{
  "norm_eps": 1e-05,
  "init_std_up": 0.0636,
  "beta1": 0.9,
  "schedule": "wsd",
  "decay_fraction": 0.658,
  "final_lr_fraction": 0.02,
  "z_loss": 0.0001,
  "train_tokens": 619800000
}
Each number is 128 + 24 x the weight over its row's rms, rounded and kept within 0 to 255. Layers, rows and columns count from 0. Numbers have three digits each. The size before them is the row's rms in percent of the matrix's.

# up: layer 22 MLP up, 1152x192, rms 0.157, rows 985-991, columns 0-191
# down: layer 22 MLP down (transposed), 1152x192, rms 0.165, rows 985-991, columns 0-191
up985 095:099128130132100120159149104109127134114121136104088132138087201193135163131100109093186102166090085131128148123106141087108125140117117119131154087102144130155139141102115094085103127116159125106146131123127097074118098079105129101124092125119160140163115144128108126152106134104161128155143121111124134153132086082105175138135140118147138132165109115170140093133101115126176137141148091119120108148128175129129093147131119098106119097102131140107147120133133157143097126123159145154158130136150135113143112145144135122083130130119119119124166131142059117123106177120134181130
down985 092:157116160104162144113108155137127115123158086057133123096106108089080123099119178130118103143126140131158137113137139157132108180108098118104151128130119114122143119102120151152130073149125112107102110171095137166135127149127119131125140137184084136122136163136138147138089126191141102100133116126151126146131103167142145146151131139128039122116144131111117127133128119104119110090158162124159168134126120119116169128129142110083131122082120157131175124145109099111155126121125130145156107092157123145139109116113170136111122139110175113157098163080137136156099116134108154145
up986 097:127145080137085085095111136127099113149179121114145178127106157103110132107082108099137163147128138084139126124153135112097123142107134105139138108144138162098127164150106110158144109124130186145118116159138137126155121106114112133121102139148136129131144075138137171137127124089132094155137100126158113131118117120131163175122088125099113114110079096156081097103133145116122108136106101141115065138082120195119144184114150100096107156117099106096104163131107134094110170137163128134112137126127111143105140154095107099096161116138111163104122144135149166135134134118127144122
down986 096:121146153131168147101133148155156083119104126138110108109121143102121176107117179126133124121116140105132117160117150102099078113160144134134163161079078140114160116104127157122142120139090107130145088131138136181133106095161155122114141132135113097165139120107111159119088104095109146123127129119119137153140131142112128116063124073135114144126163160105145128108109123099120129145129122081094146110176182131145137124093142124149144117108144163157149136122165092105104142135114128134116116139126104107147138141125080162173125170157136174117120111185102151089130155105164088133
up987 093:135151102095098078094153126111107159117128174101118121091119131121125100105151091118137132128104097094110116158152130137123074128165154161132107130089110058149149152181072127117116099060151110099147125121114133097114093126164138149117130137118061122154117113109110132130135125101165140148110119139172132130121131158109155167119167137118142104145135090132140134133148143139174125105111148165115153104106137082118127149115182140113126100114122146114127123120073183107145138136114094119138108119130124116115119146137120131087114154119118128120120136142102163183132161141104160134
down987 089:155129100134128123118127136162124102145128121114163135137114120117139111138150145118111110111138117135153109101174161106155132153115116144133192125112144147096118113171164126178134170126098123148117119121140124172126127119136109169129145086182135139078089166120132104147053131119076078110121143092094108133132149116112138084118122121155116157120143127138136138151156155143102125124143114124144181100105135148118113124105119151129129127122181128155171098130119134109129129123083110121176144112137133142166101161132108109127087104084144133139150141077117068153107151098138072128
up988 096:174115080091129102152168086135114078166137133088131124161128140124097132108150122137158165156149122124117108141121129118137122130074086117135131111132126129101110083149122135112078104108179181119082112082106139071138122145130114118122141108147147150118111130126123148129157085140153109166099134189136129095122154119081169134131120112120146129135123154139085145128121153135125156140143113131102131126112109076127144163147143133141148144121144159115110156134116154153105072123134118117099156096113123157134116145103100121146064149133106098118079127141126103155131095151086128160
down988 092:090126156144117118125117180131141159140155134127116099085120131159095092180134117116087089165130143107115093123130118142112092109104167119148127140127156140189131125133159143114183131111123095170184145140116112132086106109125175141102142156118128123137140154132113103112129096121143123109121132090143118181126129162130134142147179103171082084100119100135138126123116116131133102118145143108144141106125156179104135083122147154119128169096136079123182132136124148128163144118101124127134107115139134094088092114134124133090165114143133115156173113081148106121141124093104129109
up989 098:126168093059120136098141084107122126156100135139142090137144089120141145100161144141175146126113094117114139152104112135133087119103124115135079118138087102095148122128146146140102094142102144137112160089117123091153100125163066104124136130086129106109111130146117160140156158127122139164114150149123114125150106122131112174152133144098173137132130100121123097144121165127091144158112109132080122122165127110107115132097117124109190166133116187085128135144129146117091146144142119133102102109105121156164103152145118104114127096164079151138163091138117157111129140114111164111
down989 100:112115138156133159148096149135153149080109121134113124117133123104153078185111127145116115160144135142135138134157121133161105106111121129126139100079111147151184130133116157144109135113143159174186126149150119157131131087090163139109155153084094171117096129088125155107129112123145094130160139112119153105129132111134124121122130081100095078118067116130123130148110104128149095132157130106150165118109177176109181134077156138110111134161124108126142144102146088150135134113080145111142141143155109108117121146110138140168141118117143065121113113109146099103152115134133102151
up990 093:132117125149136114141082158089123144115124136126080139131123154126118142108148140113133182126133087092141091094119166127107094135119131131077116129143101160085118136110170092113091107102110111095126123101110123165150121114137131146135116080139140139185124098136110131154085127142120118134135090160131131121144080091088173160160094100150100142166145087161118160142125114136115088121103085154162141162124112127093121166176112118129156142127102124153087144181164125139085121160137124112124125117111132143155085163123105135154118141115119131113128154150071130105138122118143147162
down990 084:139123112134109102134146098130090136133153129176184094140135139110133119135110102157099105085120128125108127146131124129152128093118155135154136150086103098144166097132135130127121164102154148146109125170161150129132166111106120121167178158096066116105133141106090158127137108105149117119101139114149095141152144149171133097119171120099153161129137178095166146125132160166130125114125131140148097057119149155107133135105134097092166139143139188108098132106102112142106110138120138173096136136121105135147174133129164122122086095130105132101103109099139102148142126126122088101
up991 109:101144076117130138172093132076111124143111121154127143134136146118093149135121136074173145124076111142107129128150115100145144121102156088161100138126106107163113135100144088124083108111152132138145131136085077086116094190122134123148151177113178122099119144102115098146123115130147096179159118171106117138118132155130120100129135145103144153133102111148148151111147092114091140085148095126124094125140128155102116163135095140123144158121094119151124145112102111156169145171140128119127166102129136120159149135115144143090168114077089105109138133148116109156129131161107125131
down991 114:118091123175131147142097080170125108108151120160127097105114088103084091093145110126155113135077147119128144116125109160085107121136106140140141122159149110133114187080083132148131136149146167138122146164132130185119174124129099111117077155150155118162131099146083140115137125138122171092130130100124126149140106151213088129080101107117118141177082117127123125113150119106112131155137148107134123157111134126154119078155114082131129129130108098138139146151136137124175125107148137162123139089136170126132105112123126128105116156130138133138122147129126127158106139151148152126